Each number is 128 + 32 x the weight over its row's rms, rounded and kept within 0 to 255. Layers, rows and columns count from 0. The size above them is the row's rms in percent of the matrix's.

# layer 5 MLP up, 768x96, rms 0.275, rows 472-507, columns 0-95
size [ 95 117  88  97  81  96 122  93 104 121  98 124 111  99 109  98 116 101 110 110 127 106  99  90  98  86  77 110  88 118 108  82 103  85  99 107]
[[150 106 109 147 118 145 108  67 137 101  71 156  98 108 162 109 110 102 109 157 140 154 125 115 119 130 142 180  76   4  69 100 173 162 178 127 106 164 163 150 113  64 109 143  88  85 138  74 111 142 114 144  83 148 136 147 137 131  94 112 128 152 116 107  95  95 119 161  89 115 126 141 109 111 199 110 153  89 182 146 141 132  66 143  90 132 134 131 138  74 115 136  89 159 108 101]
 [153 198 137 147 183 110  94 141 148 129 104 154 132 167 131 137 126 164 101 129  93 126 153  91  87 132 169 144 112 123 131 129 149 127 122  79 127 182 109 136 127 136 108 134 119  72 116  52 126 116 139 123 147  60 161 110 101 143 132 115  92 153  85 128 174 134  99 164 129  75  72 127  68 166  87  85 105 114  96 181 160  73 194 168 102 188 146 121 161 147 192  95 114 146  79 141]
 [135 116 117 167  96 114 110 160 125  80 122 181 181 106 113 131 158 134 136  75 147 125  60 134 150 101 127  61 183 147 139 176 137 183  55 163  99  89 139 114 105  93 128 144 150 114  85 100 103 105 143 113  82 150 140 158 102 143 181 104 133 151 136 137  78 128 118 113 117 134 121  96 144 134 149 160 192  95 140 160 154 105 212 168 122  61 184  85 158 154  96 146 117  97 164 143]
 [102 128 146 140 143 178  99 111 175  70 156  96 159 137 191 170 100 156 155  95 132  94 129 136 139 187 144 187 108  98  71  94 113 122 120 200 105 105  82 111 113 103 146 107 107  73 101 110 151 103 178  75 151 108 151  66 108 134 129 137 156  70 164 156 137 162  76 158 109 133  91  89  93 121 105 170 141 158 128 156 204 144 177 118 112 140 128 156 114 107 148  91 159 122 131  94]
 [149 147 117 123 131  77 126 153 128  83 110 163 143 163  88  71 148  95 153 127  58 178 165 153 111 125  89 149  77 136  64 184 142 184 145 125 147 160  56  72 149 179 177 130 131 131 176 106  82  90 132  83 160 122 116  82 109 139 145 156  94 109 152 142  98  80  82  74  96 136 173 151  98  95 155 119 140  99 163 129 128 138 152 133 160 149  87 130  84 118 166 121 163 121 126 102]
 [105 119 166 148  73 133  88 105  82 173 133 145  82 190 186 152 111  96  62  97 113  97 120 144 132 103 138 130 159  90 116 149  32 141  97 111 114  77 123 107 211 148 126 135 149 143 123 125 105 103 124 100 131 149 122 157  92 142 107 201  89 121 143 192 109  95 126 124 164  95  96 142 170 122 160  88  91 167 177 127  91 126 132 126  99  97 119 126 146 194 149 128 154 127 163  98]
 [129 110  81  66 146 154  97 110 108  77  87 179 157 142 101 137 152  85 117  90 122 118  82 115 166 120 117  94  83 180 114 137 132 153 109 155 197 105 153 136 102 143 144  76 155 144 127 131  77 167  42 166 141 133 111 100 135 141 104  79  59 158 107 105 120 101 144 119 123  81 176 116 111 127 188 108 110  87 165 207 133 139 128 153 127 127  82  89 101 144 102 153 141 109  97  89]
 [113 104 142 171 182 127 109 105 135 146 153 137 150 140 182 137 132 113 148   9 157 105 127  78  99 151  81 143 142 221  98 147 173 157 122 116 161 132  58 134 117 161 140  85  92 142 121 159 161 147 134 164 144  86 168 115 128  89 152 162 125 157 159 130 153 138  82 109 117 121 127 115  61 111 119 182 158 139 120 179 131  68 150  96  96 144 140 112 179 139 157 122 167 154 145 126]
 [108 126 186 119 147 152  79 108 182 107 146 162 157 115 163 101 184 146 172 131 145 148 151  65 139 118  85  77 153 114 151  98 133 137 127  90 146 153 105 152 175 101  93  87 102 121 205 125 144  98 141 174 136 115 136  84 152 145 138 138  74 107 197 161 100 197 202 125 129  89 148 153 141 123  75  89 102 138  92 137 151  95 171 124 110 167 122 130 114 120  87 198 145 110 119 137]
 [123 145 148 145 138 119  92 189 158 154 143 130 144 138  65 107 155 102 139 116 126 118 104 116  66 161 159 165 148 105 180 148 138  96 124 132 222 148  72 124 124 183 132 159  82 130 110  61 120 150 157  75 184 130 154 143 116  78  97 102 170 186  78  93 123 100 161 101  86  49  98 123 123 119  88  72 123 115 145  91 143  93  88 105 147 139 111 133 124 129 133  84 129 161 108 132]
 [170 111 108  77 113  74 113 116 160 104 146 140 194 182 136 112 132  72 131 109 107 151 127 124 169 106 141  74 152 106 143 140 158 143 147 152 116 143 122 109 157 151  83 106 165  96  86 131 119 139 134  78 108 111 175 217 150 119 122 141 162 121 186 176 125 122 201 105 111 118  91 102 182 117 113 167  85 104 106  92 124 114 169 184  95 116  75 172 193 138 119 147 163 140 176 130]
 [155 123 135 116  81 151 120 133  72 101 100  90  94 111 203  87  85 119 114 126  91 101  86 159  76  74 153 181 123  56  88  84 148 107 171  84 133  96 143 142 126  98 137 120 140 118  74 113 171 127 125  68 137 143  98 189  92 120 141 139  90 132 156 129 117 100 107 123 115 184 131 144 155 135 135 171 123 117 152 102 114 201 145 131  82 128 122 183 152  75 161  85 156 126  91 168]
 [147 114 128 163 165 113  90 116 118 150 142 184  98 154  62 151  69 156 179 127 117 182  84 143 115 108 136 121 193  64 171 133 155 154 130 184 171 160 101 180 151 138 136 153 155 159  70 137 117 153 153  92  94 174 109 124  99 101 145  85 117 123 173 131 137 112 120 123 139 138 101 125  70  77 108  91 134 113 144 158 157 153 133 166 111 222 114  88 134 124 149  67 166 145 113 137]
 [197 157 120 173 190 134 130  38  86 170 113 145 110 120  93 115 206 140 207 127 113 163 109 109 148 127 168  79 113 116 141 110  85 111 138 144 123 115 125 174 134 152 121 149 143 166  92 171 101 119 166 125 153  61 113 113 162  99 121 118 122 128 138 111 110 109 131 156 119 137 161 138  89 107 137 117 114 152 166 218 171 145 133 160 110  70 135 123  48 159 120 140 138 154 103 104]
 [171 157 151 153  64 131 105 122 121  80 131 140 111  60 176 135 129 161 172 115 162 156 150 118 131 170 182 126 164 121 174 140 133 117 147 133 147 174 111 144 143 104  80 122 101 118 133 143 115 125 123 168  98  74 130 106  40 114 113 150  95 108 142 156  68 107 175  98 114 119 156 149 156 141  90 122 121 138  99 123 104 178 178 164 151 182 136  99 151  63  65  74 156 162 189 151]
 [192 128 123 134 103  99 148 111 116 173 139  70 143 143 125 120  99 147  84 116 116  93 116  95 113  69  92 127  98  98 128 154 120 123  56 113 129 129 134 154 115 137  89 132  76  98 149 138  72 186 124 105 215 125  98 126 196 133 107  94 155 116 135  75 155 115 142 164 113  74 105  38 152 127 112 115 150 114 161  64 146 107 168 130 100  84 144 174 139 165 114 121 120 180 128 173]
 [133 112 159 113  73 136 125 165 147  67 178 121 126  63 104 161  87 136 120 124 146 131 136  93  67 168 120 124 128 145  53 127 153 132 152 194  89 105  34 149  96 158 124 158 161 118 112 174 129  85 211 122 132 146 131 112 133  98 173  81 124 141 136 137 135 178 136 117  62 104 147 117 145 112 152  72  88  71 160 135 113 146 131 116 136 134 127 156 147 118 175 102 116 129 127 185]
 [140 102 141 220 139 171 119 137 136 147  69  91 189 126  76 132 170  97 131 129 154 160 142  88 113 130 130 142 141 143  97 158 142 179 134 137 136 108  42 151 143  98 142 143 151 148  92  74  92 189 214 129 168  85 120 134  98 104 102 113 156 142 159 134 198 138 129 126 108  89 130  95 116 160 162 160 149  70 142 111 181  95 132 122 143 141 132 103 105 102 124  86 100 182 117 109]
 [131 119 210 169 160 146  89  82 136  95 133 102 160 108  67 155 125  61 111  85 100 104 114 121  56 185 155  88 139 136 115 133 122 106 118 149 111 131 133 145 154 102 114 174 132 115 115 112 136 167  91  94 112 105 182 105 143 108 157 128 177 122 107 107 111  76 124 184  98 165  69  99 109 101 139 116 139  83 131  60 148  71 158 134  83  61 130  94 161 166 119 124 157 143 157 157]
 [112 102 120 126 176 148  82 131 139 154  71 190 106 188  96 108 140 103 127 100 155 127 144 136 124 142 128 136 127 141 134 100 181 160 139 174 121  72  51 158 121  83 106 118  99 102  82 179 144 124 213 160 150 148 149 120 109 128 115 163 166 128 115  99 108 197 110 102  54  92 136 112 130 145  43 192 153 119 119 133 152 125  79 110 107 100 136 165 118 151  83 144 134 160 137 112]
 [150  82  93 128 146 174 124  87  78 110 139 175 118 167 165  95 137 112 116  91  47 108 127 111 169  91 113 127 126 131 171 125 183 107 158 100 120 101  72  95 158 122 122 157  81 107 100  67 138 164 125 122 200 104 138 141 138 113 134  47 173 125 125 136 201  61 143 112 161 121 133 111 124 110 117 159 133  84 137 146 160 103 127 167 109 167 141 109 197 150 118 110 167 176 136 150]
 [ 85  81 211 113 151 159 121 109 109 112 124 134 159 162 114 108 188 104 146 157 148  95  87  98 146 170 130 106 123 145 148 140 165 114 131 113 114 146 138 174 225 104 173  98 126  74  97 100 122 200  99 144 164  74 149  81 140 136  79 137 142 104 118  91 141  97 119 100 130 127 139 150 124 113 110 113 131 131 117  80 162  65 172 157 138 100 121 194 111 199 157 101 136 150 143 175]
 [129 147 189 146  74  98 133 117 123 129  62 182  59 144 149  94 165 119 152 135 120 131  97 121 116 164 124 176 147 181 158  91  94 113 148 149  92  64 139 150 102 149 121 130 188 107 128 119 148 161 118 159 175 183 125  97 120 126 112 130  90 161 160 147  97  80 126 109 193 103 137  95 139  74  97 120 182 149  91 113 205 165 131 123 157 123 179 109 116 168 125  99 140 149  65 149]
 [158 121  80 166 186 126 138 130  64 184 119 139 151 138  63  95 144  80 128 109 119 114 126 159  77 109 170 156 101 155 100 143 153 151 145 143  98 120 126 222 138 102  99 170 153 149 122 162  87 126 118 226 131 100 135 104 110 141 164 146  95 137 102  70 130 123 144 143 150 154 102 104 131  54 138 165  92 143 104 135 137  97 126 187 158  81 144 123 115 174 161 109 139 164 145  85]
 [164 171 152 100  96 130  97 114 120  67 158 164  90 159 171 122 135 124 152  89 164 164 134 134   9 143 131 164  72 102 100  85  82 102 133 144 150 141 150 111  62 136 100 110 112 139 171  90 156 162 125 105 170 156 175  93  99 143 118  76 112 117 154  63  89 131 146  98 121 104 136 154 112 138 128  85 120 150 144 109 142 153 134 109  62  74 126 155 142 113 161 144 101 130  71 101]
 [ 85  74 118  57 132 110 128 124 135 129 134 123 102 140 105  95 171 119 125 118 119 100  56 116  66 174 136 150  64 120 102 122 196 148 181 146  88 113 120 117 105 162 128  80 164 152 105 169 101 142 134 103 116 133  96 169 173  91 179 104 122 141  90  90 151 111 199 133 131 123 154  84 178 116 167 172  87 139 129 154 156 107 169 166 138 123 105 138 101 101 172 109 156 143 163  54]
 [123 106 117  83 104  89 123 118 140  68 191 183 136  99 119 117 137 117 135 130  34 149 105  98 163 100 149 111 148 112  99 136 101 188 142 120  84 113 140 147 160 124 119 161 111 153  83 121 139 140 116 101 169 139 120  81 117 125 139 149 143 185 117 125  78  80 102 146 151  96 167 155 115 107  95 177 150 173 101 105 122 107 179 166 131 129 118 125  45 170 107 179  99 178  76 196]
 [138 133 136 167 147 157  98 184 133 111 145 126 166 137 117 113  58  98 125 163 158 140 118 132 180 124 141 185  81 138  96 109 142 191 159 180 166 162  87 141 142 128  64  74 115  95 133 131 124 174 116 131 152 172  99 129 116 150  96  73 139  89 113 101  74 128 161  93  85  91  94  94 168 217 118 184 119 107 136 155 109 116 120 129 180 150  59  98 108 106 126 110 135 155 101 119]
 [114 129 113 170 133 149  76 163 143 132 119 171  93 117 158  84  57 102 157 124  98 133 131 109 129  89 146 179 151 178 113  76 131 197 157 122 188 128 100 171 114 135  99 101 198 132 131 131 118 121  99 114 136 150 133 217 136  98  94 148  86 174 163 112 170 120 150 146 148 161 182 182 152 127 147 130 167 201 137 111 141 134 117  72  97 147 158  82 142 119 114 157 141 187 132 125]
 [137 107 154 109  68 115 117 125 199 124 114  73  85 159 151 111  71  82 213 115 137 151 154 119  79 152 139  89 133  97 152  66 105 119  79 140 165 141  74 149 161  86 111 135 148 142 106 130 123  73 145 129 191 143  94 119 161 128 120 168 103 179 156 124 125  85 158 101 115 108 136 141 111 150 103 109 116 163 125  91 141 163  67 111 150 212  99 122 118 162 150 124 131 115 167  74]
 [139  96  83 115 165 148 117 143  96 166 140 124  95 156  90 126  64  76 120 109 106 145  95 114 123 146 144 171 109 125 123 112 110 151 156 132 108 181  80 136  96 111 107  86  98 155  86  94  76  67 109 113  56 151 100 141 159  95 108 187 137 131  94  95 148  97 145 122  64 176 121  86 107 171 122 179  90 122 194 124 137 130 151 161 189 102  97 117 115 138 121 101  98 127  80  57]
 [157  91 120  93 105 170 122 107 164  73 120 171 133 109 149 144 128 129  32 106 155 148 167 129  77 104 186 175 167 145  96 106 103 130 136 130 189 112 162 134 176 188 166 151 114 150 127 157  85 109 102 160  84  88 147  77 159  96 105 154  91 155 139 146 101 135 163 169 113 101 127  54 147 112  80 144 166 144  83 124 142 123 120 162 133 121 129 114 181 138 165 139 123 120 195  94]
 [117 132  77 155 141 168 131 150 140 112 184 119  67 102  99  47 110 102 157 132 155 134 121  77  86 124  91 123 117  98 123  99 139 139  80 179  91  84  56 116 109 118 122 106 137 181 101 121 212 200 134 111 123 153 146  83 172 149  95 165 102 151 123 152 153 136  90 137 108 107 107 102 155 175 155 129 148 124 234 133 143 108 165 115 105 104 151 128 111 128  93 135 115 111 115 152]
 [124  95 174  60  77 154  85 134 157 157 121  89 116 112 146 115 196 126 103 121 159 135 137 108 156  95 118 177 118  84 107  84 223 118  90 115 163 164 126 162  99 120 101 124 124 120 128 136  58 139 179 167 115 215 190 108  97 145 134 104 152  97 149 108 121 103 128 166 163 136 118 105  95 147 141 128 146 136 134 127 213  83  99 145  68 112 133 126  93 153 146 138 126 127 119 167]
 [159 123 126 120 211 121 132  54 149 178 160 157 109 120  90 172 172 105 127 138 119 150 139 102 119 133 117 163  59 113 133  93 117 112 114 113 148 176 125 146 136 145 139 162 137 138 104 138 159  82 101  79 224 166  98  79  59 127  91 138 132 129 187 184 121 106 123 124 186 119 117 146  83 165 139 156 116 153 134 201 179  78 145 138 120 115 115 138 132 135 133 112 172 146  91 111]
 [115  98  62 144 123 124 170 143 149  75 108 102 151  96  93 152 105 138  87 166 147 117 167 157 169 182 136 104 122 154 127 134 136 125 155 154 100 117 112 141 181 176 224 159 134 151 125 167 107 113 129 104 104 102 177 140 144 103 157 124 132 104 101 161 153 131 104 132 178 183 147 141 184 162 107 129 152 221 114 186  83 101 121  74  86 161 129 129  98 155 165 128  87  82 115 102]]
# layer 5 MLP down (transposed), 768x96, rms 0.282, rows 472-507, columns 0-95
size [104 110  93 108  74  91 115 105 102 126 100 142 110  95 116 110  82 104 110 120 130 105  95 101  89  90  87 123  96 106  97  76  98  98 101  90]
[[ 84 101 221 162 109  96 129 134 157 164 129  91 136 111 117 149 122 126 106 107  93 121 131 119 149  86 129 123 175 168 197 124 122 134 154 168 137 128 149 120 175 115  73 123 179 145  80 162 167 118 168 104 185 149 105 111  87 168 126 149 112 150 125 113 163 115 158 142  87 148 130 174 130 126  91 138  96  96  88 133  64 126 211 187 131  63 189 116 132 155 177 118 152 113 153 140]
 [181  69 178 147 146 126  50 152 117 111 110 118 145 106 122 132 161 127 126 101 156 130 157 155 111 126  76 152  47 131 129 127 160  94 137 162 131 175 120 113 121  86 143 134 133 114 169 139 115 106 129 134 139  78 105 126 150  99 129 121  91  56 113 160 143 133 177  99 102 129  55 121 124 136  80 131 138 114  69  75 140  78 165 155  91  99 130 146 178 161  76 111  41 128 159 176]
 [ 89 141 130 113  89  75 150 123 114 122 180  99 122 115 215 153 104 169 138 159 124 126 184 159 135 139 133  87 130 168 162  99 159 101  83 159 150 137  71 113 137 184 157 141 126 117 115 118 151 112 111 195 114  68 101 125  65 157  78 145 128  73 150 122 144  65 127 125 150 185 106 109  85 187 133 155 141 167 138 140  95 157 129  79  92 145 163  96 112 173 107 149 124 103 177 155]
 [ 92 118 103 104 154  92 102  58 143 166 108  28  82  54 131 107 117 137 158 120 144 127  88 168 162  97 144 182 103  98 111 112 167  67 156 149 130 116 117 123  96  88 167 138 113 112 148 132 139 112 176 141  97 143 121 120 151 101 121 165 138 100  76 129 150 165  76 117  53 119 103 135 113 162 145  99 144 125 119 151 167 143  70 175 114 142  63 153 119 100 170 139 145 172 138  87]
 [ 76 162 145 122 128 202 111  87 123 145 110  99 140 105 139 105 126 189  98 131 154 116  93 111 152 143 135 113 155 144 189 131 134  64 110 102 137 139  86 185 124  64  72 147 115 179 122 144 144  97  87 104 120 130 113 179 118 173 123 123 197 109 144 113 147 150 144 136 108 102  38 108 171 136  76  40 104 105 163 148  92 150 112 136 167 140 142 130 116 172 131 126  93  97 161 155]
 [ 82 133  99 129 108 124 134 168 138  95 131 151 139 196 146 147 118 118 127 149 151 165 104 134 158  63 169 122 103 103  93  82 134 100 119 145 113 153 198  98 133 118 145 153 133  82  79 127 103 141 126 103 129 112 140 150  97 128 153  98  74  63 130 170 162  30 168 144 215 125 146 116 139 159  98 150 123  90 146 142 133 158 198 117  96 120 146 100 205 118 145  72 132 153 114 159]
 [146 101 108  57 121 126 134 152 127  90 101 134 169  83 126 128 146 119 167  91 132 174 106 207 147 110 171  87 117 128 154 116 105 117  95 159 162 120 113 167 153  91  74 119  99  68  89 164 111 185  60  54 104 137 169 145 115 170 131 124 111 170 158 161 127  88 168 107 108 148 117 156 120 124  60 130 160 130 136 174 108 162 103 162 142 117 120 115 145  83 159  82 168 172  89 111]
 [121 106 117 170 130 102 134  96 120 110 161 106 153  80 149 124  82 144 115  62 127 134 111 192 109 101 123 143  96 136  73 145 170 129  88 114  96  85 102 123 106 165 120 160 163 157 177 127 128 114 101 235 152 133 115 113  62 144 151 151 194  89 136 148 148  94 120 121 141 132 191 128  89  80  84 123 137 131 137 118 118  86 164 106 161 106  74 191 158 139  74 171 156 112 108 154]
 [183 116 100 144 123  98 139 130 109 182 101 140 108  81 141 159  96 142  61  88 121  47 117 159 107  46 211 121 116  91 114 124 173 164 133 155 111 154 141 117 126 134 106 141 177  98  88 154 123 149 158 118  82 156 104  86 116 104 133  89 180 121  65 106 179  66 131 138 101 177  94 108 108 138 155 176 142 136 167 140  81 185 151 160 119 136 161 143 124 140 131 118 106 134 110 144]
 [137 149 112 119 123 168 161 119 131 154 115 148  64 162 110 144 123  84 160 121 147 150 122 153  63 118 161 122 135 104 148 152  59  98 115  85 169  74 161 126 147  83 146 138  84 124 162  80 147 202 116 117  69 191 172 127 180 117 112 127 121 114  96 142  99  83 194 122  96 152 135 149 156 127 116  90 172 158 109 146  62 146 179 109 166 161  98 131 145  95 169 122 101 130  65 118]
 [161 175 150  94 106 138 148  57 145 102 136 133 154 200  98  86 142 161 168 161 122  94 145 158  78 160 136  95 173 107 113 144 107 130 138 169 145 120 144 161  99  92 111 155 182 111 101  61 166 150 192  88 176 108 152 133 109 150 157  65 108  99 110 119  88  67 161 146 126 107  73  94 124 134 191  86 144 148 108 185 157 146 154 152 130 143 136 149 150 122  77 127 145 121 125  86]
 [ 89  81 103 132 163 130 121 189 121 139 106 127 149 119 103 150 162  93 182  78 174 143 128  90 144 144 140 104 148  91 169 144 146 135 109  93 111 107 160 133 148  50 196  98 119 122  62 124 118  80 120 133 136 131  70 156 115 163 114 132  57 140 107 167 175 136  88 129  85 163 129  72 165 161 134 120 105  95 127 117  59 159 156 129 106  58 110 165 144 194 143 155 145 136 135 151]
 [173 110 110 120  61 128 125 117 151 183 197 112  78 128 104 208 147 191 138 130 123 109  83 143 121  82 124 145 129 131  95  98 152 188 118 128 133 189  92 177 116 128 114 115 179  87 125 122 105 102 144  81  78 104 144 151 111 119 168 127 181  95 126 128 184 187  68 136 131 102 119 149 130 101  90 115 165 169  81 102 145 158 115 105 130 160  89  89 138 158  91 117 107 108 102  83]
 [199 117 154 177 119 124 171 132 122 151 148 138 137 156 101 148 108 150 159 126 128 106 158 139 180 113 143 106 123 114 230  53  89 143 142 146 125 150 148 133 144 125 125 161 100 146 176 108 153 155 174 181 119  28 104 131 101 162 105 123 146 153 111 162 130  67  91 107 109  96 124  65  91  77 172 107 122 134 139 150 130 174 127 116  93 127 117 133 169 148 131  96  69 124 145  70]
 [170 152 106 165 110 159 139 116 145  96  93 156 100 112 129 141 106 193 133  95 119 129 196 150 120 130 134  52 102 126 130 150 114  96 169 191  62 122  94  88 101 118  80 126  63 134 143 153 109 122  61  81  72 149 179 100 138 147 133 154 147 101 121 140 105  84 108 181 153  98 141 136 141 129 130 126 192 118 111 146  85  96 131 145 166 172 189 179 127  91 107 157 170 166 131 128]
 [ 96 110 220 116 155  87 159 111 120 136 132 179 164 102 164  80  67 145 183 108  83 106 152 126  74  48 137 158 185  81 172  86 135 149 144 122 130  89  88 144 131 102 123 107 143 167 149 153 140 156 152  97 151 144 113 120 151 121 157 126 121 139 109 117 106 147 147  72 117 100  90 164 158 140  78  48 100 143 123  85 122 145 121 159 157 139 180 127 119 128  99 188 131 102 130 169]
 [121 116 135 140 180 150 148  77 133 126  99 142 170 198 123 111 119 114 125  82 111  99 196 130 122 154 124 162  81 146 149 167 135 176 155 100 114 145 138 132  90 130 140 157 152 106 119 117 170  70  95 140 154 167 185  63 162 103  88  67 159 117 115 190  76 116 158 120 171 107  78 106 102  94 109  86 146  99 122 169 130  52 145 144 139 138 151 120 166  95 102 133 169 114 127  61]
 [103 104 130 157  82 174 121 110 166 125 135 142   3 126 137 112 116 125 170  54 148 100 187 140 140  99 164 162 134 122 184 130 198 113 150 144 132 100  80 137 138 133 117 115 114  98 104  73 117 118 110 123  74 140 116 150 152 114 158 125 191 138 165 145 145 112  70 156 160 165 136 172  65 102  99 161 130 118 150 110 124 131 142 163 138 107 181 102 130  90 116  88 124 186 130 102]
 [ 62 131 151 150 112 105 127 148  86 153 143  57  87 113 131 120 150 114 165 115 177 130 162 117 143 138 123 137  68 115 107 166  80 175 113 110 118 116 106 117 151 184 149 142 128 129 154  93 115  91 136 125 149 118 169 166 161  89 108  73 198  77 103 118 175 104 170  94 100 103  97 135 192  62 135 174 188  97 115  98 149  87 127 146 158 129 194 119 141 182 134 123 130 176 139 153]
 [157  69 141 143  99 100 180 153 162  77 137 128 163 133 137  96 151 119  92 114 155  95  70 159 157 104 182 151 131 107 114 152 135 173 112 190  95 149  79 139 197 159 110 149 106 138 149 152 173 147 152 143 164 131 163 126 123 177 104 103 134 134 195  75 144 129 152 116 123 156  99 115  86  67 132  77 162 154 157 175 145  91 121 120 196 142 122  99 104 154 185 124 163 163  73 129]
 [ 96 126 124 137 127 132 143 138  66 133 179 102 184 109 177 128 129 107 150 178 115 131 164 139 153 109  94 142 139  92 150 124 177  96 115 104 173 129 129 161 106  83 111 122 102  82  88  50 133 151 184 134 164 148 110  56 137 111 123 117 143 121 133 140 174  92 143  65 207 115 176 147  68  62 122 149 176  88 130 143 168 133 117 112 134 121 142 112 203 131 139 150 165 145  82 112]
 [173 134 141 129  77 134 144 141 135 162  90 109  86 152 124 174 130  85 139 117  96 178  70 102 213 109 156 105 131  92 205 165 142  97 141  99 118 116 115  81  92 143 191 131 192 151  95 141  90  91 120 114 133 105 100 129 169 156 166 111 153 133 148 162 192 115 145 116 123 116 139 141 142 155 119 196 126 169 138 184 177 162 138 128 134  71 101 141 130 130  86 181 146 145 152 170]
 [165 105 113 175 131  85 143  88 136 149 117 140 163 143  99 188 124 160 105  96 104  81  79 125 135 152 150  93 110 135 140 119 145  90 143  46 174 138 144 148 114 209 104  94 173 152 135 114 171 124 145 144 145 101 100 118 192 196 152 159 115 151 150 124  52  94 172 104 138 107 132 160 122  92 126 131 173 138  97  80  99 160 160 156  94  79 128 135 125 146  80  69 107 157 163 149]
 [152 105  51 150  69 142  87 155  85 166 133 160  82  98  63 179 149 119 132 127 145 136 147 161 164 126 209 150  99 131 182 163  79 122  91 156 131 154 164 186 180 106 133 154 120 120 159 154 148 114 153 129 172 181 125 154  77 193  85 152 152 132 157 135 127 111 141 104 143 175 101 118 126 137 130 124 110 160 168  96 104 119 178 167 140 149 115 188 167 151 125 123  88 121 141 141]
 [ 62 172 174 188 150 146 141 134 104 145 144  98 102  97 112 100 105  69  90 163 138 150  94 158 150 144 116 109 184 152 185 107 124  95 121 145  92 124 150 136 132 141 148 122 203 155 144 123  87 150 183 112 145 126 111 104 141  65 114 108 103  68 102 136 134 128 164 120 111 146 134 130  88 178  87 119 126  70 149  41 123 147 147 152 131 157 173 107 113  94 162 184  58 138 123 161]
 [168  33 152 103 168 159 147 133 115 170  99 173 203 125 108 115 115 183 133 150 138 113 162 148 154 160 136 118 118 141 162  73 120 145 145 112  74 161 168 151 187 179 107 124 121 143 147 148 151 145 134  67 120 107 145  79  77 135 157 122 132  95 125 203 123 150 111 144 161 162 137 128 145 176 133 143  98 145 124 144 144 127 220 152 184 105 142 169 166 138 157 129 103 179 138 133]
 [ 58 116 165  64 149 180 113 181  99 129 177  98  77 103 158  82 121 122 153 149 122 164 139 134 163 174 143 111 124 107 170 139 128 130 148 164 214 141 135 160 102  91  87 143  94 142 127 206 107 157 129 119 122 107 138 172 139 127 105 109 144 132 149  97  85  93 139 109 196 152 164 184 151 136 146 144 125 149 174 103 103 130  90 133 152 111 207  94 147 161 126  86  76 142 108 123]
 [140 145 171 104  48 140 170 142 198 134 124  89 118 171 181 125 104 123 150 114 118 127 152 156  52 130 142 118  90  59  89 143 161 151 142 154 153 107  90 107 101  76  95 152 123 144 167 107 145 176 123 191 152 141 113 106 188 146 161 188 132  82 161 137 111 114 173 111 128 145  89 155 108 126 118 175 128 150 103 178 118 144 153 162 136 186 185  96 150 140 138  88  91 154 104 125]
 [ 99 102 159 128 192 164 155 145 119 133 104 108 154 133 168 143  80  83 116 127  89 134 119 146 105 137 116 144 108 140 193 132 166 123 129 152 131 101 147 237 105 129 145 141  80 131 108 130  83 145 143 140  94 124 152 190  80 123 153 163 136  86 106 105 118 136 134  90 145 120 167 117 158 134 127  86 203 106 167 110  18 126 113  90 171 177 120 122 158 152 128 101  92 173  89 141]
 [144 137 130 138  75 135 106 119 162  55 107 130 152 160 187 103  59 123 223 128 114 126 107 119 104  76 165 104 150  95 148  94 168 147 170 115 176 134 135 120 142 128 159 163 171 112 132 103 194 142 125  75 132  88 130  82 150 153 140  98  52 119 147 115 122 118 173 128 104 128 143 142 141 155 122 118 150 140 102  76  59 111 153 170 124 157  62 113 159 137  77 135 141 157 169 113]
 [168 198  80 157 125 187  96 144 108 151 100 178 128 145 136 181 111 113 158 159 149 140 157 136 107  80  84 124  90 146 112 170 131 135 132 176 201 128 189 143 135  82  90 177 126 125 153 142 176 168 112 121  94 126 174 139 137 110 165 131  68 152 161 173  60 113 120 138 116  81 142 179 108 132 102 156 146 155 169 163 133 126  97 158 160 117  97 103 146 114 124 161 154 154 166  67]
 [ 86 159  92  89 107 165 116 129 123 147  92  78 132  79 148 106 106 158 191 154 126  34 136  83 146 196 136 140 132 157 165 113  91 105 118 111 106 188 136 138 132  99 108 137 153 108 127  71 150 161 111 126 144 143  96 173  42 157 132 107 144 162 165 128 158 130 129 172 157 102  87 136 114 109 154  95 142  99 148 129 144 115 120 183 117 133 165 169  28 158 119  94 122 123 100 148]
 [ 76 169  98 125 123 170 103 133  75 165 110  98 124 141  48 114 130 118 162 116 152  92 141 136 135 129 139 120  96 116  71 112 127 121 146 137 186 105 118 153 101 130 119  96 138 102  99 118 152 174  67  93 160 129 150 111 117 143 196  72 149 171 135 122 174 131  90 172 123 133 131 148  94  99 139 191 102 107 202 163 152 147  67 156 111 164 146 124 118  85  33  81 144 115 109 138]
 [ 92  96  76 117 198 130 151 181 118 145 126 102 128 130 125 132 111 191 146 170 167 145 146  97  98 129 134 118 173 129 127  98 124 108 179 158 130 153 131  71 117  94  87 116 159 158 141 117 145 173 106 130  81  99 146 102 139 162 162 169 137 118 160 144 102 107 104  48 143 124  69 169 100  58 125 207 216 172 110 112 100  88 143  95 158 140 104 116 155  84 124 126  96 141 135 122]
 [134 127 116 165 133 125 174 168 120 146 133 161 143 149 131 190 159 119 135 171 126  57 142  95 141 113 151 146 131 128 169 205 139 171 102 132 129 134 128  85 131 162 133 141 113 104 102 144 116 106 166 190  85  67 134 149 122  91 137 116 151 134 162 150 133 164  83 138 112 131 147 117  86 209  86 103 151  83 148 204 131  89 122  95 145  68  77  79 115 115 141 133  99  69 118  55]
 [192 150 166 144  93 149  60  84 145 114 146 159 147 172 145  62 141 118 156  73  66 105 128 108 115 121  92 138 149 113  74 112 117 156 118  78 128 114  82 196 109 107  53 124  99 135 116  84 139 124  98 112 135 114  74  99  82  97  71 141  71 145 114 102  78 141 124 110 148 123 137 105 134 120 151 111 106  77 130 128 181 108 145 187  71 129 132 131 147 125 122 140 188 174 128 108]]